Part of a small language model's weights.
Architecture: RMSNorm before each block, rotary positions, no biases in attention or MLP, untied embeddings, capped logits.
Each number is 500 + 40 x the weight over its row's rms, rounded and kept within 0 to 999. Layers, rows and columns count from 0. Numbers have three digits each. The size before them is the row's rms in percent of the matrix's.

# down: layer 4 MLP down (transposed), 2560x640, rms 0.0318, rows 607-613, columns 512-639
# gate: layer 4 MLP gate, 2560x640, rms 0.0427, rows 608-614, columns 512-639
# up: layer 4 MLP up, 2560x640, rms 0.0428, rows 608-614, columns 512-639
down607 101:518475438457478431532485485487461502530447477461526530513457400482497522508492472485630476421528566406420416445488528502488484580494520521507437535476521448447463537454463499466533450526518480465498549477483473554510470534444449504457539540476461487529469524503455506483532526479481517516536470579465495541502535506524523464533521482516447483515530539510448525493484447481494448461480
gate608 098:481503505561498502505510491499485514592561568514459455456576502535420580553590498409422442496523551530510489518510450508583506512528527460492439447438484489549543494544510490535479471505517465486485487539520533561451547537514458502485563520506483558452527394516527473515509469519474516488433481510511520527471564434544470491514501586506477478495478449477491478467376539449492556518521
up608 096:553555480462466533494514490510446477517442544456437482489487462470521483527446489532440493493483472427501502542514525500505575438454529569466521528512531495541448538498548512576516435509478453453488457504487521520473570540421449528457505557535452519475507472560479547522501468455377533555558505474469559476480560586499516483506529516514609495458497514448539572496533470492480511489498
down608 099:526468597556478510436495503475471458435442538517464516492467444540483506609548510485453511435536520573472495454523575483549482512595487573481491521527548451508497485450491507460497554469463494445524484505554489476514556514480498527441556492522559482536427494495504492556610503460509495555500470447527533494472436543490416483453475499510511547506451440552499494471494454484487493478417
gate609 097:481524529507464514492498433455510537457539382499498481523509475473515503466438452501553496528512494456540556449431482525472519541455552496519512541480513532527524489541549506541476553484478516547518527565489541501496507500502491481440440457540477532508499456447511548477540470524445481489544574537419469533522514479492566383508524464489519538468460450517455534495517530438466480504529
up609 099:426531524528463508506501488525507484499475491520490512532461533518445548494471531482463505518490587546550551479499540474560533547509579505524452521516463481496528514403466528536473535451563549530499518531511491487473488485541538468462512479489444563469452562494524515555444487470512475467587488483464500554489516425455518535473525467486552558565445557478425514588460443507541547502454
down609 100:510500483541519511517523502542496579448478451540496491557456533480626479468483550494572499511489447488436527505448523499466487506540510550548499508549482553490597502486495501500525498482532486532538508528474378474549499490492508559443523509522454544453534560613502474508488445468497485523545548486476464556513449460487579558482476490478504502531526442541498518468480497503519562499477
gate610 106:508456529530487532518491528548516531487492524432517506492456464542571400508576505377423505542502540521506453528497491478524503505464566473479487549511490492484572510510494451463469522511478498499516512536520463565509517498571485510504524505583534467409472436483494550545501525490510548404496521494528565483479537482482507458519593533483558487551491440479493382512507522532484436538546
up610 104:535469552489507434518521454526517542539509517514485550552528491457490574484458515438463443479577460418507484476524559487508485474496531537438472494452497535508544472544495489473554561478471549495502458436408485525471498532489527462543527566504453545508450512486552449504529421456442524496511566503494496461503501477545573489517517525556581441518474475517548504541497518452549520508583
down610 101:470530526533525499504546486478555569400495495522524535511541528542513473523546534566472553545480544566505478482454524509422480453517513559477548513482492469458468442427502432526499470431430489532537423553541465501468499442464468409508498459506516506551500523481490513503506488523504534554500559485393510568513489494487543511499466475581477534489526437461444551448544481387473552516509
gate611 098:479455486476528556463523550484570495557491532461538438527475537447469466485485448512525481533482462543526462572543380568493472526585454443508564521506517539508525521498519473476467448542456563505442447455496527504462480519531525480501458515461486483446537620533445441459571561359500512497479555517534505546465434434498462499482533439486453491437470548523515468558453472530519539541485
up611 103:562525476509474531571438500383525509495508459519543536533450501494535506464474508446484472509436483419581513436541500497559447539505515507513558473428422574529510575497518485520515546482561525508520500585514531486499556563494528555491528507517545481451470490510509534430506518578546440458593519560481487535554534484493592499449461503514402478405466442474521469473537488483510585577493
down611 099:422397454394523586486496519542489413446554512492457464579521463502531430497494524441481547455469506511508483558497549494507513489517495424431520539469550514552497493480438504541538477500492468467538496515478519521480447465475470417495499520519488558472503500493485504568468490480396430485441478506517475506507492494507422486483465518485485529505564524505478574486467520545500484501526
gate612 096:519489438512444499506476477481524477502455556556535508492491496516556481523489456441489476422544479431471517493513504540525532502590481474505532554494490546476521456444451479480441511535488543557542521510375530399482485452443550491504445563504566452521565467553544451477414564448507547468507454557508454451466431521495436546526537427472509517544564426459547425463445488552546492451449
up612 098:575417522515444471543480524509509514566523507467559568427469497533456510458491440530499493475466501518466496497528480538521538534485486577565461492522434523469530506506478467493429545515533593489461509517478504482525596455423505483524519541486449548517494509534482446491441485504485508525470487569541447499435494520478498603578545502417446527506440452455552491530598489414465528507480
down612 099:572529454521541567467455414591476486517535580536519536502455472497458565533568507491444462550516436420559519515620478525496484476534522480505434513511495503604503558432468487460505410468518477461543497489463587536476538489505463443459433447508542497537594434524416460447492615484488493523460517510465512495568534492532534486426436448620513538521490418522464527471472499600488504498532
gate613 099:488483514457405524465498541429494536520598508501539491482526523494514443474499500455486509466505470500447564500561452538501537481443461494538501507483499469582495538448494448576525514505563472479494496489469543461504521434559500516481553522429520582471534524500472584556482458559474495530554532490510509510523457470515555458503505495543559479548486548501496486521559505441508459493470
up613 097:527528533555377558585562554523526503544525539490460468546575477514472485484432432450485448507564478576502505465463533446524534585536478500445505512440493479516508496438508528529423508463533426482509514487474543504500512481511404607562477398488437593523449502445471482526490495512444477491578468499503509537510488497493473464473490453526508514489503558512593573518531537454523491540495
down613 100:455561513464539462481455458541436483520493507557450478490512578496533480460526519446514562464459562464448504496478497564484520488602433496541541508456537472437538538508454526508460526409470543521516512445587469519521416458506531463525526521478535493503457529526530527571464507505458517519533542437582507429444489545507546535477477535474469484493531526515551432528429514563503551480520
gate614 095:513605595508506548606509452460464490479486515461496559489497519496446494562495494489600496541531468547477498487477484546493527486483408453533487480521488513447483416451502458508548499500531447506520530387500515493493478507419487517421479473485441426494488530501569539583507484469559485454524500483522554502539516546418510476505486417562524541438497506571471478440518592543514519476430
up614 099:420575504488552524434470501516515521485513493468484540510497539505564508471464563562570483482534472435539511444490582472520502391436548509472531530484556503467502537581489443495503502494506598500474483460488527542390451526479467482530507459562465566497544493488534438475519472497427503473589541567461468490572532530418555499502543522544482509500481451508518412489527534480488518494480